config.yaml
n_layer: 8
d_model: 192
vocab_size: 2048
rope_base: 2280.0
rope_fraction: 0.5
attn_scale: 0.331
bias: "none"
init_std_down: 0.0
optimizer: "adam_variant"
lr: 0.00222
beta1: 0.9
lr_head: 0.0076
warmup_steps: 351
decay_shape: "linear"
seq_len: 2048
Each number is 128 + 24 x the weight over the matrix's rms, rounded and kept within 0 to 255. Layers, rows and columns count from 0. Numbers have three digits each.

# down: layer 3 MLP down (transposed), 768x192, rms 0.0718, rows 324-392, columns 96-191
# up: layer 3 MLP up, 768x192, rms 0.0799, rows 325-393, columns 96-191
down324:137130135130130149132118132127131094121137123155124111109135134110123150132078175115114118138130130199112103139127159117137157129128120134117109119066096131100111079145106089153128094110127084132126086094150101157116131113129124130100158160100136134091100157117129193149141138119107075134
up325:149130142157103172076114115116112124128116088112109165143114146124111154101139138140113115137110116147150118120150068138129105099155123150149127110125081098149153129124119091107138174161130089110149127085152102139104103104137089131097110176128123190095124164119132085120132151136129114168
down325:097127128172134094144105106119145127153149108128105099122111165144112132130154114146153151123131108099097159144108106132122102106073139130108123106137128144143106181134117142111155149138130130116134142093142097103126124134147138141118130141161142153169090098108121153099146121135112064117
up326:148121131148090142133107139150122105121161146119099109133118103130122112125112127135142126099096169169105111119158133119147161131124116146104138147139125150131124129136103111174123129143161090152131142105149120129122150114120123139132132106114139134152114160118154092149120126113150123152
down326:096170133141138107138140127136097109142137119106148116142136114120139126129135129137124111132161128134144088106145095128126106138122138145128122143132136137119126148104118160118119120086148119126125130149103147169131139127121128141169134145113129082146144107124134154132130144124123125109
up327:125150111126126111159157132113108163125135117131089133151101138130149070117169141144135132103133151158131192150093126152149118109116150146178126179163143061099161182140095132121129117102114171118122132160133138132126122132132161131143138109162115152131122141097145075212146163166190094121
down327:121122139120112089131144057105161124121080101099116081159103133110155123127123163081127087133132095140159127138109156137112177137113081146132102077139128137124114078126088081174098133185149075172110143136120146149069131108150128112145138146118123145133140117133140163113172089110113125139
up328:140073146120129111120121136136135109169171074114122158151152123135120106146142129088102095173111106133133107105144151107119141133169136126149121108107144104113103154158132104163139158125150109090122174109132135093124168055089116147085129129096079140148162138148146105122156123140119112136
down328:103078150126119119151143100139100119097135089116116138141116067135139102122107149154150084144138145157153111134106133119097136147131128132154112141109115123142105116114158128156137079114129180150120111132130163138118109130179095080111119112140134094131109124104146157153114163137159114079
up329:126141129140093150111150151126162120117141126080123140137103149142142114126137130147147105118141116102107122100078122119155120123109139137129146172140110146106129155177133117103110152140125157105166142110140137133143122080093103106111129172086084116092154132105117144101173163134140103151
down329:131143168137134189098127102137076134112141176103065067073150097102132106139115170136099131127103131164122136100108169110190165098128124124132145091180106105150141128112100084128144126123145165180173112145165132091164131132128100119132087135118101108117149136044102109106147069150114094103
up330:091098154189105171107173142143160166087133077153170124157103166142132092115094133133168148132103108145118155119115104135161068123109155139158100129105148104154145127145137175143080136138134121127143128162134144141152129129136173146106126097110134143141127142140111112144117138135115113136
down330:099164127104113129125139119127122142106101125171090167182146169094107140165125182107125138143142149131147100139122143120127160094164120116152161088129119147135138124154122117133098098119139180134159133117108160125118149100159134129140121102134112130134134066113134164107095159107146059121
up331:101141138138177126126118128159102104152149129100157148122098149144103137118126151101106089128145126122207149100112127151129139110164103110132098138138155126087126155106132159100148140124140181127128124110123152158147111114105139158104126160104121109129148168120118144140144198108125122092
down331:155108159135145136161139131152164156146118138126108173127162109115148154133101111096110095145162153089131157128121102115159118134087159140117110099118100089149153131106113097118134142116140137118132084077129152118155135146108117134127115101099155152130114108148105100116119104151141063132
up332:141101150136070153122097112123117152121157078110074167123131142079107147103103147167121124114103166177122099141095116166123156121128154142117155137134163112128140145104124118090126157129147128112101110133138142134139169096130097156120149157167119138124122124121130168146175092149093110148
down332:119118103075117117110119122086153149115127172170140152142093129150158144121130173134137126102138121086126126119121117143114136137095122163145123115137111148151134111103113110154113096108110174124119128119117123133173143152104136123098145155117106097074087120122152136130112103130142123130
up333:140134123169094136130096132082123139140142148122110169138140129107118082139139089152124137121159153135089110147145141149150141164149148120118166132127149114131149160135111074098117122143087137128108117118092113096108119137102149141140111136105149157143169143120123071171162117148100120195
down333:121120140118142136122116134129134129129151115120122134121173139122128134144129130139124117119118106129148177105141116138090167142128132108117120120096158122151070129149157117113145152136118143096113135106126114113173131129138120122120120134115116120134152165134124089130102118154114092142
up334:161067134128130126097104154146143133156134143111154096142150122096139111087107122131164134133117135142121121127145113130126122115150119150129149124183120135129158132115119121114099140129082146136138112107142160107153115122130116141142149154151137154098130124140147120111118101101129117133
down334:122143121150123145131127099116131119134125145148135118129119101112135124162139123108110125118124135161155185131109163132128156105108150114104115125099155111134081127150138139146149130121177075128138148141114110176123114112147147108142110113131100120145157123140109116176152136182146122127
up335:111126112125142182125101177149125084088146073040113118157131137136120137080102124129135139138114181114177151121137152157154120119144128166105069108111155124133123143132133156115109162151067133152096125117131145120143160114165086146103106115125185152093120139151132096139163126114136103164
down335:094125159135132072144090132151109109145142140115107142153097131124164100148156133136079109106117104158147110138152092110106173123126124045106157217132137140122122121130128131149132150082112055075096130108136148133108134144138149135157172153122109090082139135145146093126127103116097125083
up336:132097161128102157116120128095139130168119138124096138167117104118111112121147096131142112148178126144123147114099141125163110130133122149110112139144128093122134101178131083123118109110147107128148127150090157131102162117113128123134200152151116107113081177143145135134162131140067092079
down336:142193141141177134121145126130092107166162119092043154125149121138130144117152102126122116139117109135116137118171124106091123134098105193121133132161085165151114149112153114131150151128120172121111146123110139161143104123153095172126118132107155108161154101094150109100102147120124132118
up337:115131161102142141137126150105109136120145110149084104154125114128132125124102095124102105107175104119116118151105135094141086140085142144135079174138160122127147127177106163133134148138122092112075090121140142124156123115129108140098146119165109149126137120138147134185121126143118119124
down337:143198111128122100100137124167128119129179136099123124130114108158084160105120133141103141133134131106143130114137140073136130167120100144123168090119119091140097125139182169101104150143116149166168125151081146130098182120125124135155115152102175132181139139144116118088149119120149105141
up338:145133157176175201103112121076103126123147097138155127172142112134123112133125109164152138122165155143099134124141140112155120155126164144128133141125087105121086129122130117110094129140187121118130155133142125087138127097093144169116166100067131126123107122149146073098122146141104115116
down338:126090141111157141159106146129136130134140118125109143150158145138142137151155139073113144145164126128099119124116131123087139115084163183138175138159136145122138138137127144156142109135121149138138122127111110115139116143135102131148127112093122134127111106128163118100048150159148133136
up339:155104123101145133122089160113093138113151121130087162184114148112124110114117113162131173138162133153126143149134097142140149128121154097157171129153114139146122117131086143143132124115119167116153105136146142121109148116122129164147126135129144115106158166184141109129140097114130118187
down339:130145113147092147138112125121112117110133143146167129110142096128104177104121137157147134155121125077135139160144139131128127115108104121104106130117128114117139108114134152125164143083109131126106151123102110085121116105129131106127119136119134106118119132120140141109116093140109116095
up340:117147136137122153058147159107132127122143125105134148176125138112144106098140116153141116151101130157096127096102163168129119129062156079135095152124140119123095119130108133157146129094126128108121126102106125099172159088066112188113124098119148185107136143162084120133155116098098107156
down340:146126131156115080103130097180124176109098172115120144156119139101064115123154145108125194078125121106158128159116127096151162104123138127083197078161131135141092163137143130135143139148133137129169148127107133111085151134191141118114168126127143141158144129143114130128140126144092110126
up341:131128170158109161112125121125129134162181124134135128129088128145138113135133148155181101119132152135116116110109139114127160112130140110127104160108114150145152125165078080143138186123176136100120139099119152134145120132114154128115153145144130160161130166086130126126122105137089123180
down341:116115127139117117117146151162153116091105132096140093154184131132138139123140085128095151158075134083111118114123125161139086142146130116160100130136141111073134119098158124105116134165121141126156154127155154129144113123121129147143134090081102060121065131138177140140099144151133152190
up342:118138142185140137139119166182156142150146114129114118108122164155136124139123148131139101123135124136102113162099148127172115113110141173114096141128114114081134107117072083113162120106134121106126100149162147122140139117142141112097119136136129172085122149150133068124157156087145117129
down342:105095147141137132115137142112118116095143134122107135144124128125124144114114114090107139085157128110110110133136135140101100130126190138119096093119086139117095119126128136173112130132128136154106109119095130133085154122061135146112165145138188141134164105139105155132082128135086126128
up343:148168124152127158147128129144119105145140119112158128120123129156154116119127158110146147152108092120111114130137143139146142130091118133089118118142120175145159135141114126134124136152107101108162096130160142114114134098080084115116137145151132141139161155165142086165152139117117138169
down343:130129130141118107138101152120170111163165141140115131113097105119182136160136144178116133095146148124142147150132147133114134122131126132152107164116119124107087133140151128156145150135132137125130158151095171082115099147167115115105093143151130134098098105103173153118109113127152076096
up344:106160132110123104132126143098114098176124154114134134163092086128115130099137122091133126154146128125169138142077150115135168136136141122127161135128106125125149208108121110155135178134161134098109114144103131159119140130087121134140123093147139117166179155144138075155138106145122100148
down344:159101124107117140105144098131147153104113119131110141148126104132089092136178109100117153159096082103135113120110173144155106116103117093128125054085121063126131130120096131141116107153125123132185135131136141147105081097141161163154158141106129121175151113136099141154155118129105151089
up345:099161131192122136124182145116120123121126134128127169149127120114184145106153149128114157143122134131120105120147135154168102142118123137185131151146142119122115152093131102126105120143146100083116112149119131160108139104104085125116119100146150141106144107188140081152142095150136108170
down345:198113120107106124134111106124111140163104127162136120125104111115100135123133104128129110137129131098099111125113121136101089078105116108122131129157144108114113125119119166115097104131126116126111163148130153126131123127108107110127149166115110157140139150138095140107163151127083075123
up346:132107110113092117144086155144104118110184128131094129132139104143106159131138140078114126170141138148106109070139103176117148139118120140142117145165140155151126142181152149085121156095120091064155128066165109104126163132125090115097121114152141153095120144109109101129158152130147105082
down346:153164113117118146169108137150136112125153104157149187098113107151096120133128085151136092130105169080124160090113117172125068102133098161164126099139176110111131172125187159133126197115172127137148121140150121118129108122081074140167128161122125141154120148123166116079122151176124161115
up347:122133134160083119138108102113163084083169156148171093150075142168119104074161154125124128115122139138106146115092148081167120123129129092152128136119115141123117147164107120125136096164140136134138097128178139105118103131121149171137131134197114143148093177108134099153157140104153104122
down347:167152100091142144144141130123106115138108134143144123114149085095145107116154106079145117157158128137097111196125068122153119151158110124124139154144114129101109118115182101128101121149140152066090141202106066074148124133132104098134110135113112140157137146104153110125157116134119118132
up348:115142116126144166092125094161084123159152106117125123109107145172124124121202124134140141152135146107139155127150124114121085122139144125134134115125102138122108153190083128159119170176121129112125172098153113081147120126144111150110119120132120154122079145126113141173159166161118110110
down348:130114154112104117139126120175144122128140121133157167145128122121049128173150127099137144114114151117146144125111100124103093117123105138162135099098102104155111120167136082133142122147133138128136137137129115174091185137104151109142156142131134102143154070112153106128092086111099136125
up349:162086130110159112103128136107120122120118176101086115168094120143139134125135161136170135078156141147147139127131148137116109105100124112127128189083133130139133154149136147166152125097156138109108099094158131115090111120147124106096163098119175163099131134141116147167150127155163109148
down349:140129139132076114137152105125145103125081140163135153164131123145102129147112162130151126149110133149109128117111139116134123142139125128163130079149127122091106109128153147152112133133123161143125111106133149142109119100138121107137115116079127105136120155135111146108161152130082100132
up350:143123109093167114098100110117157178094139167111130125153102106131128098105182142122144120101126087158151145117126156150142090070132174108176110163161141172124126159115160153083097105161151123143166150136093193112119147119110125182148159106154141111132130149138118087141161188134135095129
down350:119142105123121094101172111149087151100111090118134139113162084130124115146130151153084114154195132154129136103178120091103111117127155056101127100156145071132126147104124150111131112193133134150107119103109073097143123171130099111130132101055138152124156068139110114141124156134098091121
up351:162126101142090120117145109138123079092139086123191133104129112171122146139118097140129131185153144151133136148125191110160081131165150140141102156114114164130107146128101127121108135143117150143111134115128160170153106112101104149098136114150130152138084129157159129139175141133097105176
down351:135119102120109097103111126117082165135140154147154130149126160115128106125089108155125130127163144121122087148119116124142141096113150096105144153142147058128150115126159128171106121155130123134114174114092173147141091115148154109116135134081144100103174149091118077140130132129076129098
up352:083140167107114133080114083153117124101150133108127133126082136120147127147129094113091106110117147154123105160124128125140136142110157151157124145132102149123111129112105100106118159087109095129151158123177179124159130101138174151118129114122120112111082130138138146145135088128164128129
down352:144132116132150147157147151155138092148137160143128123171139110147123162126139145081153119136131115111124098099111120107129157067111109122100120129103184153107141088147131139181110122138132115105111077165114093126158133137162126104112145114119123112099108122112139151110137114133194066105
up353:083109136193145124151168127139108147063135113114160129106132085115162129108154090158095139178124139168171102144115151193148116126176138115157088158126157156088135167166146155118083152168163145095145116086158148169152153113080145166122150163111140138119140124172105119129140092100138095141
down353:112126124129106121123168084095110098114097109167095095121110138088156120152134089146115123116165089147131102160142110153104086094162136157159108147095110150149095104092108152155182127153083063095099089156126146137112133114182121126093128143110117098127122130124131150125073130154091087087
up354:142153117116131109177096162107116123159149153129115098163069125148123152135165131111126098114127119113140156141129119090138142103134156102145149145153165142107148115133105103147143137168143104116112135145136114133116135109156152167105120121139129141118138150164117131148175167120162118135
down354:132126139158141116155148145107145129082105142158173147128140144132130108140097113144122137169135151084134107096132169172099097117131133123129086101104156128123167070109149121150098145129110107149126154154141113140108155135136111091147159129132156139119124122124135154129153150136114191106
up355:138180141146155121136125112169143087075151087100096118151097126068153184154160122128149082140109113144152145158117086119163120132145123158144146144148113126137141176171100104130137160142125150156125119153121153130151130111086155153130156162118090084108163149169123100159152125138157111127
down355:138125155121090117132111127135142120106153148135081090125150153140117150109102127144116124149129133167144135075088129174146115085111178097130150142122180128145176143114125107116144157137115104139174116150135158135129090101115121149137122090183138119168159138116133168121108085099076117144
up356:087106134147080128128106163149118090121138112077120136137088116113130144153136155108125112142116110126114133139146133131173080136168134130129075114106153119117167198175140210135104086139144096132131150124117139132096140143108121149094079110121127165142165154132160121155154113170145115093
down356:098173136149137144122132091084101148114092071125110125119161080132135097146121151113126121122158129097054112158070144098124171168139170143120130140186173113131089138105189137105145140118154133150090146130139118103139118131147153139129094157158109132122102124143087137089147120051114160091
up357:154153131141117127144126141126119117120128122112121137122134147120083112137105133156133114122137142162137097138151152100155083105125153111158167135099125123097193146121084102163091143128084135125126137116125152164094137123137093171088138109132129162131113172131050184141156129154160102119
down357:127141157146141152118119097167146138125133061138162111107114142127095123143106125140123115108116120104145162133166063102155123162119110094117144106129141113141158142104108115101151168132108133141123120090155130075111148084143156102079119139103099146118135176139178174113153110144133121138
up358:147124149133127135160128102119143139144172113124144092109141158094148112126141103080071146184159080160140136144096119151129136149129131133107103124136114118175136146125122133117163121208151129107150096134113147198136192129145154149157164136137151115135129178135076136153136137120138086172
down358:131114125118142127061157121151143145103102115093111130156171134153178122122153126131095151116086150144157108149118112114128111121132168145144121117165100125107107125127138108084103088090140146157149122086112119110177111129143086136109097163059123142137131095144134158132092125110052062132
up359:141159133155116120134117127100131193109140149119156148122124114130160112136128145158120109123106171143128142104075103132155108121093172132132131143121171106105109112140091139131095173118110165098145140123132124147107112107133093116126130081151114141142091153088118128184153134169163126135
down359:137102122149129133121127103142129186152107099096119105094109115093126108162122110110107116110116097190155103161139091130129115147130151129132103121106092115155095146177125158155147126132137135148126069099134163084104134140128108098139138120151129136138157119145134135144161135113130171113
up360:131105138143089112127115145099123145180160113127130126174127131123117110118164122086108117138145150140161128155108128130107114099122113110144074147209111117180150128130109133133183135137144105116133161132097162126101137120128142100122195135103134153141097123130121162166147111164138125116
down360:138104144084146137123126152135112161173131129106136130157073092128110172107167163109152152146126144119115133133156117096092148127130111128101164108082133183149105109135144131130109110131127093125130134161121082134150088179122183156136129114113142130093136169145134120069120094125104158153
up361:115126153167144149136109095151153160159195113101101129121112133127103123133165087147097118131145122146124184079111114094141121111126159149137115146147106103135122141107091099114110149142155102151091098105086188219117083105121167119123142148153103158144111168134101057126134125145141094129
down361:103179165125148135090130108102141118107127124104081112098095169172132108124112159141131173148151137119138113122112133099110088145133153112114140146147133119162130090108115093142129114121123164068125124104102130100213098114104123156114126079142138079123135113117123071101104127125150121148
up362:164126162126085147038106123083099148135161091113104103137138102136096102070168141126148087110111130155148142150101149168149114093124105205101138146128120146151122185154074177096118151149123150137131140130116135144179141082152153118140128118110152122110124134147142136133121144170102099120
down362:130107173140143125103109169131103147133110140116088136094147136134083152170167118113120129149108156113148117102134142136119131127097133133147124156096108094123091152148138078153117117124142145113172113101136152145170116155141138178089150129118137150109155126107132119129110134128136097086
up363:125118110154129116109140139106172161140158156142155150148144108123111098142105116124143106145159122131140129103134085121142148128110141121133108139140113161115118125131102140123123152106136114139128124098116153121134139146126120185161124121087152146103120155101175139139128163128148125158
down363:113134121115143127144138145071142128148152113134105107138129155127156125095123106140151145145131102129163143134166159130108109126131140144139111135144140142153166105097174125126091151142142114098122138117121104148145150150108142135126145154164117116153162077123142103093101142116165066121
up364:112147095104110139111106145093112142125129118120091125169083137100140152091142149113127087152113170147138125153057143113134131115168124161104115135092091106109147133128139120136093133151195141130121082147111111174120129105131100147123108105138131102118133180140120147172175169111205129156
down364:093108126128099121110089101127135151153127108122103124154131091189152143145088157155168124061153174091112139132133103133077142145119118082109117121111144102172102115179131123116120124091150166151120159112094113125104124125156171112120100124140109107138149155127140152136159152123125150100
up365:126151147151130122117131140082110157147145138090161101121132143098115141128108141102103149147136180178131127170144146140131150157109161144141107130131105145140110101132153100149131145107144157091112134133132118136121167119110126138065122112116178169111154142151141085148132153121126094126
down365:105146161120123142099120122154152136151150129105123140110118116140162111132127156132118094142133166161095131089142147123125154070137138132145112109175128127097128152161110140111115118152163161196119116110125174146094098107124108125118167132112126151128124140128135141114117104133133074132
up366:108108133190176147104123162128145129144140136125136098158126146153159178110115130147148106128122119131108131142092127108151097107146122114147139120111137099132155099126136134122133157138118123154113104138138093116088163109124089131100134112118108126102158161168137109123142130105163125131
down366:142102120090106100126132120132147123098174117135100116128126115114106102125140124080127096145125167097125146145119128152119136110143133130156121092117150153101118185167129101157125081123162103123129098137123150103117108126131130121156134160125125130124130128098100131141085122094094112157
up367:125126134121113123096153127163109102118152131122116143130112147121189101137147133131135118127145097187107123160140130109146167120142153115146149121102159117124131127128103139167101106164119133138134085148095140111150130141151127115091153113117134077136145124117157088135128104163144091134
down367:122118125124105114129123161127147113165059110119125174132147126159086154161136145143123141144105168099155110129117102101095113094100090168134126128139120151097123098129143097123109151128115100120094152129063154145102129124139128126112138178161089149156079134124108074086135134132140100115
up368:141127110166122178127109161106097121140149097120102133113151130106133136124141126093163118142072149148179096085104092120139104114106132141120136133163159139146163170114136124099100103159117133148158089145100117119118134134128149129130177152135110113101105141125157112141143141154106109167
down368:117116108121108100119133102113126156137114123097148140147144122116117089151118159154113125139125111117129155117108117128113143119107139116136139148113122124123109113140112154163159143125134139138100153133098117122125157124137136098144149100123177140100189150115103151149136135142139127105
up369:113160140157109113126114131099140110145120124103163098149067150113152116119115133087093110140149102124153139139102101109127112153181171121129126132113144157130102172159081140109121150115115169140104118121095135118117110104170132142150116121115116140104154120157103160145172135170150109119
down369:178099109115123159136159163155137111132136128130139190155152123120086126116185151199153116127075135171140158127131110132098160143130090133112139140143071101127136149087136141125129154119146143124182112094138140133164142129137142160122100144144116119124093148116100115138083152139148142150
up370:150149118161140140143127143188114102126147117077131118135123116129124128138114146166116147128119131114122105147135152101141124107110121146100112144099126135119144131126118129152107146176150104150122133092133140132153133131132138149102102137121127132138099151133148119132150145130161128151
down370:126114112103130142108149116087145125140114137169098127103117133134127163125143141148137089111126101137151142105118127150125084132125187125142129118176130091124133081123140125116137132098130102126147135144148082118136123132103150126140130104099127096115097141101117138139104093137115108120
up371:134149142143085167127102140116159160171149124114138134149146119137086127090153169119155131094161109140110116126063157148141139098140168177105167142119095090161184136129089097100117119107153085131117096113131158103137094091141153122115149114160108138109168130111140133173169180111080115121
down371:130126085141157115131126125133101112138131135111094121167088151128130133198140168110145127158177147124156129180107110093091150138127105170125138119118197166110118150128155112109108133122085117129066120138130083107120125098084052147145172145187140130101078112122139089100102138091102120129
up372:122162131138092124117129147131125123120178126110144146134132158123078153119153160107130112167121140168161104150106129165119134143147129128133131110136141119167140111137087079145121133115130136141129152107167102138177124115108166134132140127112158120135134143127138115106151158155126122117
down372:167145145108134135109099113075148118152130131147126111132150119164171125122129140155123135151091073127079142137130113123137104100129140065108132145144165108117108107130097176100128162152112164133145110106085142150116085138125132129136126123160124125117160172143061139178113109110121135128
up373:146139106131125128106149141135150135132183109120139113118136141114128151100130095124126115122108127153160136118099149105115157112107135141163118134125116135116168119108085119122133150169121161169143144141112156159113116084058102168075115138160100140093102147158081121146154157169137112106
down373:110177099149118096091135108127116148097139131139141164134143142132114145108110158117120166128141161156076148122097143130145121141144186128134140150115132084132151147129147101166107146113113163102124140111127143142178167068156123117108106107092145125144150129119112135130137155114106077077
up374:113142116150106134106170107179151096162136149079133108142127149090156136133110179162095121103144081147148090164162148140094124106137153125088123132159134137100166123146134076111083133126120138107131163153147131127140105109072115170117159078117173151119134149126115111155145084174152119151
down374:145111126119126104151096140111131168131114150126145148153131143133144108142107138106128161091101150116102123184127162125132094128149124116127132170168111098140133116122102143128122076123122124085092132143084172152096138121163155121158084148101083145122117182093157113165120138117136120149
up375:092138135127134177136078147120128136113138169124072133116074149134136126137140162121107138149153113152156127148121125128141109155068144116141157135115128125119142109129163165136131156133183124122153127093143111126167100108094143124147176140163129113136110155096148102167147160165111124116
down375:159121110142126148131131147141160188091108112141125138130132127118092136070134117111176180109106127104120110137149128113140142111131125120138160107135118131133096150146108094147121119111121116128116147160138111091136114134081119100128143124181124164103117120096130148117109104102104137135
up376:166134133144098141136119115175119097128168142159171118124149135121153124106119114148149108117115139147132172157143127116196153101131129133140090146105116108141169110140084071091153168072150112136160118117095127159148153127126119134172137131103120131105138156119134109136160155168128118094
down376:142126142092104102106123113131134106125126163145138157143136112095113114138114121119129133156185157151155104147111155111168141109189160115093148113183161116093112099164144128084131101117158114119127174142129128118102104136158117080106107136121151127140143129161064111115123119101133170110
up377:121148175135102127151143168091137129157146150108138114142149169097109121116131120181105154134113122179103094184123137133115110104132133149110109186120127144127117162122117152110110151158123102118115152157134092137105137119112092133080086140105140122116119134126120180139148086146113109158
down377:115173146154082111123102177104137115133111107111143162107123126110153092158145099060125095152144128146153127073145137157174095129115104152136105129094138113137131090109147132090143165139136137128107122185140088151154086069141157161135146135112124128146101157135171125152098111138148096111
up378:137144181115131141126097146148114134113143098113138087131119133127190126134144161143091145109105173152168131137159098119133114102146118107147124137114149151151175143161114111069095135117109129112102091102124097157158127086148158160137096104078108139083143143145099129141134136138142101081
down378:181134119128123105148170106134136117114118160101131159113121133173101112125150144103102144103099098111105105126137092144100122125134123126128094053141117124129109155125115105159120149106135171133133114114108144140171130088123094108154134140090145118147119094110180123118139127129109127158
up379:122180125165102144116142135143120132149167123167103162108134117158139113132094121146108110137160115166151117105156161119117125139142170155139121120143107139147095129162081134159123121132174107103133149132137143105157123133150112144054169143076126132134097144140163117133169117128147103099
down379:095108142143102139146094165128140139103140109110172134121101155121121146114136101128128091101122122150146145134096156129125139114119135145130134110111133110159140114118167115140114129093149123084161127099143112138131092145095130138085099157180133136115134112151111139080113124140131073140
up380:140156121139147118173107148096101150161154118114120123142123089125163127140140162113135115104091143146115132129127150124135106083147155159151162162110130140107134154119106136099120114136154119157130112155146158151132091125122121108092108091162139091112144156116127086142149123125147120163
down380:112119114121135113102122121156091158151100146127129116156138138115135132129126136129114156120103125113158134115142128140104126143108124094097141158103105105132142113106182104164151133101113112111136154149110106149139128129133109113153154136123122141161141130099155131098126164155125094111
up381:149103136161155157123073136129116131137131135135144175123117196122081112152113166155166110146165119134158103154116175166143136105155136144138106145132142153155140137124062129146142122139126126152103094117131146129073112101073091135129149070132145241145091163132116141115152179179103116106
down381:077130088098151186137105150082113150140101109137065126096144138105134116154149181159156140144090124138098105129136133124114141146077050090132173125105164115148160099138071200092153158143166147140105100166118148147132162154114102131134099124117108189117130132127114152117125116101107175090
up382:113116134156139144143120142121157141159146116110151116164110092141086088115151136138148117162150106146109126068096138143125135138159188160126088146162149106138078144106135142108132134117146190142150133117098165084135091139135123173110157081178157107184144145119154088121160143113145112149
down382:108155159157108091137116053131096160070157139103137197156153143117071130164157129094137142100125121132147115126141104168173090095100095147103138107128103138143169128130094137123145135143155094102151154171130172171136152133089166147100143106140153182167156156109115139139152182104066122065
up383:175145162139116127169122138161131120150166112115083130152132127070138141110151168076137140097136117149116129111109110121093104155164172110111130139119116100104144151126114127112116116170153124125117167104168123144126176083141110160076102107121086180146112150136118151181139119144148097128
down383:143149183138152115135128144122145138092141149091134125071172153167168127139088133091142138118149113126102089165120091131158118069106147162090102132153075095175156151083125154089105140137146159133124132150106162143131057149129126156124103134080157088145124167159147104170057141159131065116
up384:135098091137075157134104107104109145149156146091151137105123164105113125160148133128093108100145140183152087158136131130126119117117159150130106095113108119089154128113086132137073161164133106145108131157191180135120119134108100123167091129144130107122121180147113123119134105135124103127
down384:151107099101113129131133141121141097138136136133106112143098102147172111136165122120128088101126119143142142141102100141133185090150150147133149113118154094087095142137117133136103131119146132133094141153124116120111156120178150157142143155135134139139137130180176130110142108136105110168
up385:164137170101144193141162170107113108120127136097134105172111164139113160118162119102152161121117138155136104179086119142149072104098145103104148135094140125145157122123087121142156160131119104104115134080147183144157121148092153132085168084088065152112103135144120150130148101096122093153
down385:134147177155116162054112174138131156091155129131127116090153102153104104137128117150148106143139143198093105174132180122087129140135145157140128133085143077135142105107135157098112125168084143102149120133163124123118130137141129109095128138146173120131127140151128119128158149087136077087
up386:156157151172101145156130166145102087137163129099098118102091120178145142130116094113119092169115174121173139145148108125143128128144163149149088159109119193180099094118091093150120135182118124142116100096115149081115125121148138151153142134131126196148110141119122131161159097130155117142
down386:114158181126094126184118164094103148143155164132132156144113105157124169116156129142105126096153110088149145125152091193085168119147116120128139087111142164134128171148113104168143169180149074134141152122122136110115161195160160108122102125129099124120156147111111150160103120169109066103
up387:121121159144126164068122128123149092101153144108110134140109156102102180137133135160173089109141141109183154182103132162151154097114159156167138140128098120172116122106084072140130174104111121124147123101153131121108119116131133123106146118151141120092111124133142118143127112160125107126
down387:127135151124128127131108136142112172138124152165141138133179115107129149138123144104168059157114124150129094149144136126120087112135116146147150073080172144126126103138105111159158126140140122126132195134192113122112114079060114105137158088145081110151132137125139184129077152148139044110
up388:132144149169112156167127119124129151122147126102166144128143076135145157123109167110138107206150164122140089149103113196161125161154158174159153156148068135117080131166116103095084165140161150132161148085164110147152099122153121111121158158180139110165113125150149110149161132176101105149
down388:105124076108125134122128129149122107105090106150158177149093150120125114095087220153133150102072151158139191144138186108128155119119140126127117131094129124140120128142173173123145121147098102125167127148081183177109142140159117136129143136149105148134084130135106112118113091077099201164
up389:126104146148124153109133165155111167140180145149156109173103107154112140119159134132147116111133160136158128083142101093156195136104119097172121163142106141112176138097147137120139126097127063127109175148113154157090142131130143146132121144145103158141091155113135115129138161174112131118
down389:138120117117133110147135129134142132116163156151096182157096119080123121145136125119114169206124099173176101161122164137159109151100149123131142128131136164148085141182117139125110130115120171082119124141127135123109118133102110143157136143113143086099122141113110126169136129106151066130
up390:103139088152124183110106102095129109113156157081119128120106128140147153110128107149176119090123164162126157161117155138111164077141141088138152128117121128142097134141097100122186153115131153120143138135149117132146135110110113128130158073130101133126110131148102131130143140136098115109
down390:132145129106122124125117119137147157147128131167099140126146129101121111123116123148119115125153112096076151124115132137132118122133115114115101155147178129121158139156169152135138126144097148169087132124149141132111153107118148138115152153121150118118116125149116133104117117129143115129
up391:144115084129170159096087188143113084080176171082087124141095166132127176072118131149119140158135148128184127113109093110147141149135139117144117165098118198166183134136123097124135174126177099137136148151122106093128153094095149130116104115126122116068070133121076137158142134162133117147
down391:101093112134107140152118093121129145164139116153122123174129148145133144160065165110126158122131126133123134126141121069133168120125147126102119187088127139090129087149125123179105115125099117163122111143109115148103127100163203120142150135176112126116140124129144056102130158099154098103
up392:175160111145173166133092160109114133140163142095179166138114118112130101119105135096119144120127140129123146110137151123134123127175134128173159107147159120111110121129101135141128164116134118122132172135086130130115144121113113099151134143116118146134114159083146117141118191118187111150
down392:136104175134121113111135148095150146137092127107080130118150142146124150166098112155142206114138144083130106124104089107124146138089138132106129117098145140131125104115123113132108150128135124148099135107133135130111133133141157133159142141095152142117144089136172120126170112103101151143
up393:170162122169113150073123168098139156136131141107139124150128071127112102112157112142163138085150102114136171139112125131137129097146128162100117142149159164173168122110137118079099183191156113130167102109129144125157136047150113156142119125115120151084117138146158150151123114118132126124